config = dict(
    n_layer=9,
    n_kv_head=5,
    d_mlp=320,
    activation='tanh_gelu',
    norm='layernorm',
    norm_place='pre',
    norm_eps=1e-05,
    init_std_up=0.0395,
    beta1=0.9,
    grad_clip=1.0,
    batch_tokens=[16384, 32768, 65536],
    seq_len=256,
    doc_mask=True,
    train_tokens=113300000,
    dataset='wikipedia_en',
)
Each number is 500 + 40 x the weight over its row's rms, rounded and kept within 0 to 999. Layers, rows and columns count from 0. Numbers have three digits each. The size before them is the row's rms in percent of the matrix's.

# layer 5 attention query, 160x160, rms 0.0898, rows 0-31, columns 0-159
083:512555519512466506555452486515545484512472399518461461403484528423562489451573529476544487584546516512429587516570463514479519519484517558533496476515551463530487542544462501536447564446384495430494479521466552473600567472464501477482514521491517513550528471437542466497518522550494517525521542455522475495478514491514496483422538472456519546505434479441458461548467562501488496471509510451500495488516518484524546499553545484506553470508569371470461517504484505491524509477466478
084:431498466484443529501457573462500434495440485574505575563516451466526498545500519569497500520480451467566448474419521612481549512513486457525493493416495569521550548500471485529510460497469469530559482500561510510528521473467425524461504537541468488636506526526531512492443494518519426497471502492516489413411501504466509532468496504457548468575492559438584439474516563469518511453473481526518434470485528507513549489536469490501517508534482517487558499444481567526479503474512464
085:438512503511522514494565587506461506532585475426447455492557468539575461466459450471471431480512482501531409467488451457459534458467437514501423536489496495545498519517555586538488414537485490506504498524515539567587507468456465514464486468437501528589576471525466489524490496440511576553462509475531527501502492489546506523533528531460537523478502567485531472420561489532510516480536420483505541494486542510500516548502512564484453530415496569485492525518427446488546515443513484
091:471557469548477523460494453415527478575515477465515427486568545549464502475484523555501552488516450542490534444496468548494490492459458574477505558523491534555563529536448560524460512450461515480425483509480531465533444499445484518488547508484455500563419431473518498501513433467522494548422512459497477521544472455457528410444516512534512526513538565537475522468520514550436486519572412562471452551480528490515562461522536484497541527449452516539509544514462575511539487401507526
090:484513545458494498571508515526465501509472438479480509553486558535522474479482482523485537462500506463447465568504486503506486521454426514516508490556460506501553506466466525520433470491525486534402451541479517476466545544500464491432516479504540532530496426550481406506490524426483554521476538593547526497599480522487513544499519380531447535496548448514431571545562510565449482467612494504510522543469494458496504458504460463572498556529532470473492553459438505465425456507559518
085:586490492485436456473517559459485465551572446480443473497517477439491479490481430524523465478514535505483533459499464462532435449463536549477504500495486572517516574546430544515480537460488524467550551545487610522535373482529505474540519546460470538513509507531459520551544492474504483523499498557525425493499587502491514492475432512517472463497436454494511469465428503424508456468506515515493532493430555508561548501608521529538457527451489424431460517516538493519490534565512511
084:524530499519510462500496464613416507468527434505486573471522525479512477524524471446529501489499530479479483480561506535529444510533464535483482487551561482503512489560540493517502458426570512454510485557539431491483511564516352561513509597484528467492490559404539461473545493509444498490490518539495511500516503516447486496538544538413440417504438502470443525558517516511472505476510577501588475455513480515483503442537523444506535455486456393510459548529482487484527530513472507
082:491508513490579519546466510532522503411559544498522531505497518417522522568539499460454446531493502476522459502494419467459540507511488459474469546504530528574480467479530541418457420546439537529477550539484466502497496494511559478529447499525586529530490460475452498487531552459488542468519553499445500541556518449502495468472516557543468459516460475369528513467482477440469567500540471542457587444491505494564439512504510458421441527477479478528456459532563480561559520555540483
086:545485502519465551503500515493522506457487467508479519496483438402492463489453511511438474501467513524544511496484494427460566556481467514494478540440535529550544528481469475459534485486490447483523507503525578589499527468493463503495512425479476485522548530489483505554514503462505600516494484469500491408457566471512537492455434567441504552529506523464491423440508514446482591528487527543451529420507558512549602512479505580541472553464458588524433503513558543539473475469532405
090:508486505481526429514486512482559466510499474493484511405489468560594517446479575497562608496543547503471522473472567510483511558428525550491552441493473545486536476528486445455508452462465493491504528494464473448512498520497511500506503444539435496516470512480549455523462467616528538511510507501494543491555552551517461533465573393555511505513506459466484494545472560469487488453568546469430542544553458479446433469472492452500466466460491491491503566547523483459521427493598482
085:465464536470445458484514535417531468552568561473440516520510508494516587437489508507461502461591486473530489508414523444496499495479536509526522495524481512525565505519461457555484536542570475513433461494468529542414491478519524536491505537559423525504499450519506499531420505524454483445489569490488452543481550470518458468520584507577577422463491460502598545505465525507468541481486446447485467482462477502535531493501589536468475448508495449439551487443548549456545555492497512
085:596416503506493514521474530511489515459506487592446480501502404490443495469454482486540480488529478505505506481505547505505556522531452504490457582441476502498607518436470509485524484478476459507497502440491497433577550498491492475511480509539449502531538512495512500464537449514462517514435401429471538488502541544471532446504580538526516462546448491522462529493493463533507503514567502543427529474486533463501489452501357559488488535529566543494544591490467546497430460504579483
089:529510466511502538446572494496622492517559541506462451485533518524440424516533475479458541452456516547479394474471480494485504442617472512478469547492525573439412436465529520469495568542499495500502531465509498531552490479522422530532510551502577492496507489512434529489516457451526509584452449492528560541535463447476573500511484506499519496508474590496520558476486518494489530507527467539536512555503534471467542438521432494477451503442497564480454440566510492498477482452521445
087:448554531477521472508486485532488539534435467577488484521524480461537506557512486443474532518612481512410577576555498548557478495523480533471529547439441541507557550511492503469420486475488435453448511498532495489494537521402512447463479504423503493485514398482488492521541568490591470535525470460544469521462512552547551432455494468523573483493508485497457458442428489541508440446496537461520550529494569506497509508514483484574497559548526466525495521523489454494450490545538482
080:445543516421521502498500415435501471536460456500548505486396506547460452423504459535566543493478482443485525506518513447487485460437540540551526481457552494544562547509468516419484513518474540459485536565490532471482485575519540507415531500477450503526526460525481532473532526549512497507532558503473599462489456489544469559477467446506496483483554514506505410534529558465544476440552527521513545534522492418478480493541572495448405524516504534573428449549489522507509540502507471
092:510498415551539469509506553519495517491394518445456507480473500507546440533546527468456535497502603569504538419414521472495470521518480509498486435547509482509491509514437584503536550521466626526502510471505513530501487481486478431486520430516466484524528527538448539597485511581466489530475468478519527463558517445525522520489521454522492493501480444435463518435445535507500457516541524448478497534613518469497437422546494531467520481492541465398435492500509527514520487467501518
081:512423518479518471479553469537485567513493552534498557505465494540463496532526496517478550499511475495543509496439539443447497546571547441466514553490578467456480431547467419410577525528574523522513480501484565474487474459555472584502506493507530471458501460524494515429471516495455560550507558481487554507491491447526464506502488506471488446447568492473535510541508504442496539480424588475520501516497475457388419476463519411470484477563499486579559439528541482489506500523548487
078:410475545509435479502515519597500554447480441497480500499531465485574537517476543509509468570542552468521569471476471572497552550438479468514491508516460418471507556500395441508486474506471496533545453539566451542514546413460544483491507502447483511536515559508470561487496480429533488553554472495493510453443521506530486515490495494465498420495513524494492530524531565463511542517470515483454528462520505414480497518451417548489419553588524522467590535440476491526475515528529515
078:413454475502504478540464453505430598492508522494438502486515501493499528501435492462526566495436433518546473510497483512488564590623538505487509485472527446467475541457541399521440528549544535585502515482484489488473561481546525524518495500452548562487501529513471548494505534455479527578476490489525485535488506561508462488549457468453500438521513470540509516565524485533483535493446494432466533496504492470481439518423475462484547468599580538504528537518431548488539441440468526
090:546532482399420498529535512467592482467477491484564501520433493494545452468463470511527508445542563524551467507499514536543508530565523529513518475478577534507455498466568405528516521436446493507536548489471527536467491500506489571474471520556506509420526551489434496447460493507582472495520496522543502438487455478562489489502473476428494505484478492484528512525524531500523503495563553549572546556444498504472472439441505513593468527555576435493450498444483477460386496474470515
085:563457483454501473462490436435502507535528496523541486465440473496507445485512526437455522501506455538517495548470486502533501547504556510557505503522540514565526470508554464466496470455492538534504553572444500508418492517556526584533520474560483471484516502447543470546472514483447490441477408503551461474494514496570433478474480423492552500501491463458537431567442589523508547533506613496463452556521433524494526480500506464508449520523489430505411470528556507538593547467556484
090:429446468497564480468496538485549550493524482578442498511438533524512510545555515476408507476503489517422494532400476522526581419460539480482534423491485524481447551488532581451441518508464552489546526403459476515468503518443482489456542562490522460484486538506459559531496491478537457478461510459518463534388555494490548514475531515482521451531560550484522528509415492499486512510486475520476529457547593544480480531508508512508470521569441571471513483521563441544472530501535490
083:505503531492513478550553472501516475455506472495423510516547491486478517411466507462539493485448481460515466488564402431507492546535547493485499520479507469434517534481569436524586507526508525469583543498525506491533497537527592549499528496550462468462607573452521466488469465470516478526496452423507506434572455481526496519575459462462587434439491534513543451494561484458585493514458498447489497540489479548519422468459512520476486495547492521492530468484494444480493503517475616
085:508465516428488509544574463424472482452572510517521522550446567489449586458484473500496491497525479468513455581468471472551502458476569506463575471495525536465413572501584493481473484521548513510522524512487502577397524519450483527473552506564432462456512528485440489504513488485520502449528516524564462540478563531550517554508459549458526424481508546533549416499513501481534503509495507523479510453434468577501440498476555527497420516564458493450536467466525476512490575504476485
088:512504483413533475512576524513491507511483454496545441508476547487477545514535573496521410555522469464479546524536460521492501465460530529426508510512501502476400560441472469495551563525442458521465466446411457504560488496463431438476544456564455469525495505455567505462538490497460541484504458525455482547554479497456476586438432476491508560504564586551513499523564524537543478529560544477445453495450476500500491474502507478586518539438528487539526511550569535506501505472483552
082:491473521536488510507509505475479530506476496540442496441551525536520547517545550472477515464527493443478541487535509503497520503436480513517504464508453623495490444457445489513557481461580523382518491452527477506466563581453486427465452488453495507589521493538516475573447512511526488510521553497415460552471516526572483583468503469566475541454451465466525527481569493480507550551527400487559505425565491409470515491505510567509514468468483570460553491475493459492501476523467521
088:473428489544462538458574561488527472558555511494530542480516459516506459595516539538491479480475499567451461453529556488507535444498483523486463474460414474574446392487533577451555532475540510571501465483491486529537530422461474454496507533448488505526514512538454524467442475482488501513506546526447484599432466502516473503462470543511474566498586468487561475482538502476502539530483463495491499478446462446448459541538526552606487448491521546431488540467513503517545443522485461
087:463452542466452481577495516525525455506490576501545524536493439442466558502402468495463480462476520530561497492506476427577481516528517511480435495405471502507553495418512497593531503544498529551512546444531526531488559453486535439506497462533454513457490554418493585537543437541502473495451450454464469554530525522540522484523490493532535493492500505540478525437521409547473490443506512498490574448468503545582493527532428540540499480540501487501533572471467546522435503504436508
086:598488538516431514514603490465437525481537472546471549577566532486429512501391531509528485493500532501511509468515527479512504507490517465496538530503445519443479516471533572469512550526552517483516464486503498509470511501450480495456476511480504445530504512472533536436468538507493421436464574439516491453448503512511473585536461581479473488555544473493489494483500449472481540487458491510547480448505426534472508533464441481520488480510564501525666468425434532486464554514440501
078:490462519466533496521518377521510541508491461520508517416484545535482538433540498425435500503443490529512499536494445515558534597489524529498481419562549477472472475493482396481491529513493499481517552524440428512453590504565520501500483501590458473485530551488543452524505470540518461479517520479534490495494495515601482511462437463532511487483482559435494526593568511512488489487483568531524453432511508502476502436481447463493448493570499473477483455485568480536532557570443471
093:440538504504527490509468452495452532438496485471505442470510465552509513437471502475484500520543491511404566570526539516485519530510522434540479482498537431488507473522410502549472489485448456444473510535496449423581534552497526517568470491430483537477569435554539470439558520525557412504563520461494517476491455483550497484507557505513537499509490549556437528487530540595505485486485494464515472511543622504516479523522475526500494560581512496521494488519456464378539523522454480
092:461528515466511467556566547538494494500532516499548528440436529524509572566557490502540496536533545505488482516474447545457527484519504453406496513470486507544486497559484463509510465447522491531573384434566510522475526499473417448494523434468442509548514486481488457493503413528493491472511527574481519495526559578498558499565520420555484463500511543566539472462513458403522460435527447460538527513452517427467466515502484504530483494473420477447555545512524474495467462504460566
# layer 5 attention key, 160x160, rms 0.0791, rows 0-31, columns 0-159
093:460552499565539521482525490509548501506398449499476479476618500449467492566537489487525414498507463513442547496527497562513522584466519488546439469488498443491485560531428525544533554497442480422499443471478488521489551430391521530467507507493432442556505547478494395513547441479432554580474539473529480493503474512517484560471522505483481573480508492513495499524485485561484546486498474538514484448482548486492471501476520537530503478541480512485478543471600512535464551548476565
090:440466546534477465500472553473468452533481443525539488432537395527507521447474505519512511545465467545509466436473571538540515524525509552501483572460507638514469538527431512533510460523485427500494555487536572450452496521513494529545541472533490514573543453516543473470462519475534465518417487424507505536446544514507466465460486473467534530484511499538523431491476513547562539400483450463464479496452532502542549547533463534485537478506482524577557419521489521524558495531468444
102:499545482467495515554461474516451458495570586556532447471528481568635542541446431482474536481513445520500466488564490432498533484514496493505481479536554492525466523558499486622478420483507551545468482469410453505557492584504467508510469470481554537490516470496514500453513454476476570427454499495494496543542478537468545463505463454559562523464428537532505477495458490488465497552459454522520523487444483510450579489518579518530448482482487471487485537407505478476517460479471474
088:458529515509494531390486555498514509524496491519499445481476598505531476441413446523504519528517518528497630485510503518514524540500475512482454611541470562480424556538530500550422503530518502577444436503571493544491469492466509499469525507452525412521403461528502442500481434514453476558475468456519533501502537571477501517491554472469492531486530484571442460603460489570518473473542452517463497506511489530429480497539512473461522517487468521493501517458439510446516491521540487
093:549494532423548540547441462555476454483528560537505474525404512497451434524449483535524510539539467503491450533524489474516499556509499489495539428461358542480465517531484547480491498503502535496445502551595544526494510458514477517506512522516508462458497504545430497473485477493513573528523581547557531423528529486475442432580484489498459529441453481520464504562486532523452544477578496462510500489525504549473534484473517466517444531503556444475478515492503490386471439597500507
094:564469483485466489461470547438537434525517460475527414576493521498537549521558414519493409570471481468541509503538453483462518567494462514526452467591479529586502432534520492510452516455530475469499443497509518512511453495503462462519512482536431474530523482501507475504488469501515499452480572553588523531484541472537501571506549546526536470434474513470473577548466523476518526558475451513558471561432532494508509466507524547527436462434443508438472517441435498483513566567463537
091:531486472468512497455491493604469491577522523536435534451517497521527469524599499510518499566518501513462523501516538541446407486545488507467501505468467526537510481491463583454514423534547542424520544534437550499491451507604444559513464556481465500498543493464553546557468513512407506499500505553509459507499527453510543527528487504491437536433418509434514525501483517498501501434590450516576508465494487490470505418473512462548522488427497414503453485523490532497463484546446544
085:480523454505536477550562428552549499515515497490538544526466478572550560515550487548444454514480487449469490519502524432492547463497512434441481495458576530576506517467528527506453443497473587504545492442459503473534560541459512445485488451495508541531431509403487509527542402531505507483569481601441499536506438472503496483484507491563503481488446461449489519471459400506455556528470506540518543502492523552502500455571545469505445470531455495548518513451516496540509569480586493
078:500517497507420526540435470433473436489479498496500519561489443438559483458397497488519503539439448500519509493526551467540510552469544503509414482413529565522509491531495438538496517451548527537486500410437523537500505539502451491562535471519511458583555460487537471495506539450441525479475507460497477534479454529580491443484432477473531475527480546524493488510433478478487501574495507545482562486508468456527490470529428543533560540617507562501549472471497512528555546444527440
097:446515466544546482483510481479459481512510516523550527497492491551483483480530503508505504515533493542535546490471454404528417547509492464471520509479485479469466394541439473478470523460565470426486549483590470526502576493491510499511524489483507526534543506565475413528459513539507556536548444474485448486532487557498458646579573474498514577492559446502530485540547484507452510479581501496487543485529465432508459493418493477475453428515486492425530545597483485528462510523497502
100:437491525509480495496545511386513469573503481512554464416505509441552509491496469528458559499477458499531489424460495457532502495490472502537480455498544510491479491563487463555434453472514550573457383455570487504527573483465519488439471493516480488498541489551553419494461507500522452494458563503555556518465527572529476551488539492517501501458496474534570535508575452518535546463484526507549515375472516482502534557502578517493447520500537517526535518428486471514543449502539426
096:611452419415488482484422540521533494474512425496532492470485441458530518473408515545522573511500451530505484539478514501521468505503458544520497488451457536543480447438448507467495473412507461488498501469497534524511411433476498474568537478549473485516566563545467538466459554510457543535444445446574492533575534526523517435520483513542550483517486496564483531526500427461465543485479491522472493535562555530492522430541521548517436514536561484489510500562446524509445492473538525
095:525506522402448545438497511487573535459469491501477427511492465495525529587496503488492522469548497539433492435472532515407504474464505513457526516517555626503473515494517495482515516484513557588499525503514497595536459466452444494533553525510506518516449501524464543456476475489543439478462433506463449473549488449557521493502464496488551559531544485540520503522422537502468495575528534539521534508539525552419474412525522479525437532399511489400463541480489539534531480489482484
086:523484538442494488500483513513634431472495466487471563464473519534451482543495504486509473494506520547464527595470441544491512510548468491527474540450494498467515559351527502451505584538501460457521441571547426572565502522488461516504549518489471461515465470492476499473537447489498503493541501480527584509443499501518480501518505580497460519470497566488490519457478585537418472471490484451481469573495540494544557540515460508557518497479514436497467509480500577409474559512465491
102:520517590572534540507480506489502500456534487452549497557502515540430488499502504470593457501527451428545480530496437529547429463420456499457453475451445469493491490515553471517540535529550532463460528526569552575496535539489481511465547472490523452523497476487528523562497468523534526475462449484473569494459505510464450564514495521517554499489521518459467405514460461505448457470586441529515468520499557444466421514453569506500511443506402549516544538515537522457494594535449499
087:544543470491537513482523476445523452446545517420447438520444488585536554481529487473520479472419492575555527496455531477466466493449447509490458474557461474453463476573456465453486538539502591503453582530475502564489509455461512475528554515523486489491519442565463516457536485511429492466543543486469485477494447461517541513501479501503563532501492452446520501472509462440511493503504537559521550511557432481581536527496525530421510482477507518410433528607538463482504465572478546
087:532517478456478576591556529468578527491496557414517473500466514511486524520506522523540518547555492466491490508420609487418470451519534504481521447419512541500418538566529417439568448465571509512511489531498548446567519495467414515471496502468472496485553536479523475493470525492477474580565489499462564462491578475514538462506473496443505500487507498483505504432555451463474450416563550527510478510526520449517461549519482489504478474487496532507490517563490539576522459497445472
084:435513473511515464548520576476531494483504545545442523436521503519521524533490513481424480498450453506422544499468463492540538528444562483498500511505522494503497513478381480501522586539530515447473483485531531481500421516489491502531521535538448574458542516471509521463581552499480538590538502473462481579505516517503482492522473480509513481549458493551460581492563464538436490537422480475395517500517439556561495481432432577497497485543526584557467470485491517470436454450491545
088:420429450465510550498522517478548573511570494473448426470517525527553505507467499568558536518524532489442431515440460561518551507523544475488510492465528480519448577466461471486551434512402548507495511536449552467484534468505459538530475465481495546382517498459467517554526519509486531570530486465580526445494487562473573461563459500458509519535431537599516493473505538495449489482516427501476473513522549509506486508441518476475476462598482550468518515497462530531499448512476532
103:531462471422467557531537525535482593453479518471474518478501446503424484517493542487580382466534505541489498517496400595557514491511528558475467465507481528462482471461531551512546544494529483462564439509474529555454471440519439532506486544562513553469524560500457470448589458452561450505476473503518495478482501519533463479473552586437491503493482524485532460533498555564517460483548489480431433494535499549542437444466498531432502481490499473560505471495479523542497555530467465
083:527477502552470513532492471519519492512493519483517492512506500554467445484531439523480453542520462512523482485497508497527418501498419554478489544511417494556447490433620427475506483532504488550560531443452445475406569470527537509463499517520495416501495534541476442562442501478551469539533496519616576461437451519520477563490483538407523559468523502514465438543458450514480518488537452535482485494512514481512558503497437480448483502522517499500516460573485551529523542590500434
099:517474505429456495558466557445529433462421489448542455414480511496496518498506488599513544538490534452488471451406517486503525469480556472508484487510553493459474507550489523467481532484428570510500502512462537507568518473508507487476524480454465520543441541563562586469491495452568474459480489486499416529439535429542501519507451533443499550496513513503536517470471432516518537548486453386463501559528526497546524504543562433516487522506483526412469532569504554566537526539488505
094:541519467464465564509550506509496540403468507501513515469626549536485528517480516440500460463597483514494454512482478452504546467475559486511509513513523420501517446422501487461518417560494443434499538533420526535555430445479507549547523541478527537431576510455551472493482482521554487552448468510542499473580514530480580448503545467450526518559459518519543452475488506466540463522510514518514456564485472494535464451509545546436499502476485549500480522459480546510453499399477501
079:460444594500487498546522527441463458541450462514558537543498541518395469520522555541445492504506487480536468454457478448531492459512498446448523495489516417508552489515539579487454449500555472474534416473473505489474492533517456587503537519529570549513494487535503515454515534476562451473506533568555499575411483478512478574470467528443484443520489552518518503481521492554526522518504444490473526443436406469509485481476555453515457543502425510487577517452506455518539537426519526
095:526541500466505539540550535540497498501483499453586467534473473485375486498488513499503418522578554510446558476541533511559475487494489555500541472503473418474515513477497450483527494517474468441492479532466493449470454421459586447483535486442581512535480577540472431471448537484423518586513478522557423512468547446492455498553520470478535523535527497474467505505426494568514481534515503473429492598493475516499496504496493456552523503522510472531485438597465521448501527490544551
087:477502454508518444488473508461443501484508483523459547494563507478494565475510496479493540557456551422487471463556533505454491500465497479542505461515431541515561442583421456473562563431532560448505538459520472491522542578425500521414527456414532497529515486530572452526498521495479541467525533519516477481407459546536466527492499460559555480485486519569523486488586477553487534504562491435582494495524565515487542505466517437478545464523536458501551519523495521480563466496458417
087:506462580446518467537547460484432440518541518511491517531459422496517498611524524456471536524487520447442472497545525513469552574500514541560471522581491518478499401559487504546533513488472549548452499466451457418563535535451503460468451498575514513542472484490534461450461474505480499483483470469459447575454475501461477567514554499525571471492475519561467500550563485565470540499418527450483490473422543489428492543503449444505497539528520468469468550490537481495537443507499461
100:495430429424523437533508500513527468514552460480520487541511486488475538499451513520518495478472469537493472497509423456538561478485535556523468482509532414494576477413479490531443430518431472541520473436481444539463465508517452467527493513531556543468527504431455552488525492576524499421448514524554538484499539520543534531501489450566555413531511598514556531526561490522516492471485558483487538443495471560578538458513507458475478503589464425487570494467470478488484564457524498
081:491497574474502502440491512508459543558456515572492540575523389446432514524471579465509529577443542483497520450494468515567476569530476492493628533548521528476543513516503556491460538509500438452498417473490512434541450479472460519500476568478497435487560491525548522447482530522433506494461515445512547548449515526503493526467428510448507447499488461551518497545535420481502523468433541458557511512438473558504548563503502508531494528516488497564541519478506518492473463432505461
085:477513474593505520518511482501553462505409417505501544489520527525415482499511515490496490496466534524434526492485477478551412560453533554474501488532487480473537483528477458420534563511522505504574558482523427465447520500467522542445546534537480516456494570496492484564531542541532530558507443556472447430469478589581484504476467472461523448528486540525503527516543432523445515546516502488525556382562446513509530433458482433443480494567506544475528516466539513547504455510474482
076:494558457499489554532512476517559484460464462472499528493524572494596519480426443503499529485512484505486521548517454533546489473520459429547576499505540457455469500503474493533505482475456479484577504414509504582516524496507575453482507482478425501406568519537499553504544531512528532513444462467500515458537516523487462443468462569520539516531479588416469519455553554481465472463465516464469483488598582483480469494447566556570475485496496558527499485451538514505433435548485561
104:526529529430506447530518509510493477610567540545502512480519516481444537498529525467503541490589492536542483454482489484433531510477563476465541525486475471435508487549435498454543401480507437464540466490532452472497446492505460487502580484546475532633549417506519450457448478505544488552534547447454487534503517440506515498557600449504536468553493526609489555446487519452478485454517499480471486426457465476476515559521513441555531500423472506512516486503509492485522502481497509
# layer 5 attention value, 160x160, rms 0.0665, rows 0-11, columns 0-159
100:504507488550483571501509580487486473407503533526530589508455451536475534507546475524503595452517480565447490463458494501463499510482483462469509542518475510570548484491491446513515586442526467499468479505509516486469461564514463464519521459447557575496484531512540434478548478504573567515518507505477442541442463470483461545490480556567512509541550444474524343467518528480509480505457526486422485485528448533523575477428542427500500477520482550555493551430484453488492518501486525
097:547431505549440572465508502547428502437429559559550428507457463539537511468411520579520433471550440455560504441517460532556572502417511424515480531573526550457528497496513486433459531543493540543491490499574515450482448503499460406498457514519472509452496480553510497577495470458440541509458531500437462560511481461538453551487481560476548481483496531487491534534533546473480493544531458461530513481540536494500436516490528450504512532544502488451521487460511520475484558465477496
096:502469556437528492499520555489471462497483438443560481422489486486495556598532549521472445464429414487519509522518449450508501503436499467479474475463488522482531580556504524544515539491519526469482503486482487497533504498521511489421493515636524448568501565469520446462524553534503495480556506474447583498463507495531479538578483432487451528465499533418526583562570523480438435488507437460504530485493475528498492527477593447488429499467500509502555510539517471534564481493496503
104:443514496560511417464503465455487472497519470526530552444567551498538547431513513468455526550525502445522519487551552471498504464408486550522475559454533448475490509542527474470394521548432492507532584557473488520462522484489485428464484560554499474502450460475459476545558492547497525480447519446472510528541490495472487461516501539472580477538482533518505583542472540490524506485548470427533541521514461515549471445584475468487471457453515486393538491573587473473518500452464541
104:523508514486508547446454508456453533484501503474598535542479479524526546484475505552533544526470524549509435505478517504440485464490511475469515476511586542574502492423406534578569537441491505424543461534486427488470541455502503522488527471483564505492464468472484506465450481512523604448504446464422472447602523521542498452513475469530556474484474475533541484531457533450540565462522528488528515563478560477426497484456501517530573520481516448484431525457491580437540543523495517
096:507487484517435525526541563443412495494474511528510461484549498552475516502505444556527444470518489428509524483432521559480519488507511501548499458505490504468508524432478508490499484455490474510472515528504506503443467493450551491487440528504568470470489538449572525534530544484486537597550583542522519489483561458446550569497542515458511575413553443518418459516455514533563437520483555523497451448427517486495496563597482516494492550518531544460504480505476517616477515508433420
100:591470486489516555491491587508530482522397486511479533553552531513479455497479536495468491518559565447434491513474493461564517526517533413453473510437463537544482474494522453551466550487504509451509514499501528521512507572514509502472509484490490530519435514477417424473473558496536513544507531519557410464516581505470494417494553468456513498477451541460533529470456514529493506564416475562498524491447424564523433526507518517512548540486555508459495512412418439502539499574506475
098:524482465544569446475573514525515473417405541495452434457504491444511437507535499538479518492479485492572507487400562478499504541527566483516487528448497531531425549488512501530518517552517493478522513507541453559491509430460515510521543459517494423484501499482519480515534448485551460471452533559476512509527502506521460589591533522465472489562501433559474474595589556420555457518557460433537486537498468466452458490497541494479521520453501497515526538463445505556488448549542470
085:616462480534499468509532404513569531561459462525512482498465440459473513472482450528500478479501533475565518536502553497478527449540410501498517526444512533484469577474493474504522469503532525426531512423502532494537488535508517448465519563472523503424553481504570536444536518520454540533511497572472395541445512497454486518492480548499534501504445498537496515486554508500512522469513525450521484490540538558553609388514473497447420518478503522489509532506411473471519463536567434
096:500449488445487478389407562491529434502443488480518487490520432485437483464540509540560544417488456460501531513506511468458466503486510481541499492468551499505571494502482555499566488492490496524525456516558560515496518442490506465500533479528502548509473501537547493533564428568535542490500546623480524463415425451467529523531473507472492542522497578478442516489559487427492498475464567506463533516518541456487540570521454483499506499532458448570470502540461446532505481503618527
101:544505445488522486542524434492427547525504549483556472469456476515488531498518449490446567516481433492432444473514520555574498515467441508527563455514498484480472465500484482547484504551530518540515490510432472552472507536426518568532518454457448493498488418489465567422531467442528459499488511487468522529516498520564510540564432484586527539521500525525406477549548417549465416482498562506494451509500565465487475613499501526574473575508498496472533458477524482450487470498534450
095:458454483523486460545545501469478556478520517498509445480434524567480507567585517469498440471501439478410495443568479487469549524523488585520548501490469414496490468548489531464441484525487511485493480499537488533441517490552505543470464485485519587574510481552567497405484509547427522518446518498508521500568475489539511450493422468483539484511478476529515436530525567536486554435482531485468500566479483613502407504439539433532504496497494488502479481535532482459510469562530583
# layer 5 attention output (transposed), 160x160, rms 0.0527, rows 0-11, columns 0-159
092:521510522480484462445514426562530482538553505416475396471565546473495498498489526510507452521525550505510545563478458433537506477432507462540529508478425436465444525469440470525423507557510539486555523527446453509519526480517581500525499524526419449468486541509465495551470476497442496462476498533483516479563503510480463490523562536521436558417505579521493569527479488508514470536539528460501430523510503526443494496578452548462501476555597491504547445550449525495450551562483475
082:561499539453602549444518475564525551536483481473536518392563560545524449521530456492525517531502493544443501519455572473482480501511473556517517534469440438555515497516455524467511462497532486495509522522466457520507546417506556533431514480484546485523471505502506468440487443488504473449444438498544555445457573531509493491458528456512407504442619488503528456448514422495439513526521537521493495491477513508531555466488454531497501447443505542572468536526426509580538472531500490
087:455504416552457564507496457550519583446489509481568505524494474477501493476483525492473589475433527589518484522472522584484466484582485566527552553560494511465508493452496438492483466511476495540521546536540418521462537484523515465580546482500485500484497443516526469444524453435515454555449424506486514471481530551497499475397554542487525416542503518501424446511512509499437508550510469477541449541510511499511529501507473489466465545505550530494377521550513561459447540516492481
093:575459562458506546529475460474540542507510495497454467569506496496479504550527525560470493404436526492477473518530482547495530465564508479492549457494526550507538465559464591471554507477487542495458421502464471460478495561491511538490467518444472432562504448498490504497526519449522472440498550532546507501470539433526512590508443483552432459470454449468507483504490474526543481484448474548573462539389558454520499546492507527587443548483511530502539483426428525548457451487555527
091:545487530475544488560509471576523448505516436498508420468529486460482537482576546481464517447478476430422568487473449566552559530507462508528530474472545501452571517540552450464487563499513485496514570452521498563479438555558503542482549526506523521473515566478495476481531454517490489514537501535472578466476462481492469525444459549482493539540441522545549481523466449517431552552472550510436496507563374509467522481485452515483432571538451482456481504515535418486512474489538462
088:518470513516485457452469440544530468564427547497511546425491476390518443507478528441538477494566531589500536474550497508471512518503505496408532503547492458509437395480537448488524502517494476470538534496472466564511528490446497476491490505589421492484540518560495570489437498484532432504523476417451501506467502553514486499501495524527481451522477515466541567464497523508489512472494463492459552473564478507464559450484510566539561463514401561557570570539514456520523488544514546
093:414507477523490473428566460495535557554562542528579483498530503432454536560464511547447528500533475514492589481473533522434482480499524487488555528557502501507478557481466505467426419435487469517479510547492445503435507491485403520521470463448441441543533572504480585535532456563493462492480491506467472474560461565464566549554549436536504545563446487495578518482478514490525518411479557446456505508573528481542483479526538501444503439515501490472504468526521478497513478488499508
089:475501484471434501527460516523493523528512546497591539492478484535418556477545491447560461567506487455411527531572519561519430428509536547475453482546549454507533414534491499504530575534445442524510539475460522423516495545493487481545413524483529540483448516448467466448495482453506496534555497527499517559509511476519535474479479506505476469434493586451499440458479401577506527484514529455497566452473520541497559506486517464471565456598457514574497473502553520500513481490490509
083:420584579455520522474571531475423444452551545472529496489479573511485500505570533494546491538516386549514484475462472490490487517447600495478564579475473502490498495492479473427460506477517453517486428469537494427488542448505504500521539498506484517478466458523493528471486524480503492536499550469503599518552489433576515512499436552442416573492502532514476519536456466477493523538486497510506569520515495423472431570463508456538494442487474529551526488505512533495575546436479510
087:468577515461511447473590448489544512465491540500555503543541472530510558501477578403491462532518546531522579426525465539545523496457510528447486493504406471453557470480532381493520569517471497516507507473492467465492513480536484537506526475545467481514569539468479483508466527451546501561466441409511472451559521502574479439432470476508549553474539500468473481516549524519503459474469463501506507509519519558460590474475440508461545515466485488465537470428497599533499494454491548
098:546499542541500457533427529461445568510521489505483553476514523556513456477526479450454516564415498522493455525612492491476509506477497511444449498492548482469521471577516530516521478437530522464493471542525476445528511462547512522430504521507528478502464539552509423572445569476439557495533471523457512503586496526514404431565457552535463560443436492460481471448484542518523560580489485486533477524504455525524468428470546479427453545492555459533491468535535471519555452527476519
086:512525525433470529446492453476477530467510477420511527480521531526562537471504449455441543516549562588520504556533511545403520529505527456553468492465506545471490544445522591488494512497557487552485554547476551452507522575449501508504559465533552410462454503547411479571554514429481445447505493436435501472490479493502479508537514559478536451488535504495496500499476448553452436539457555547520453518483490439515525501529519492505514540478494484387508539483493498539436468554516453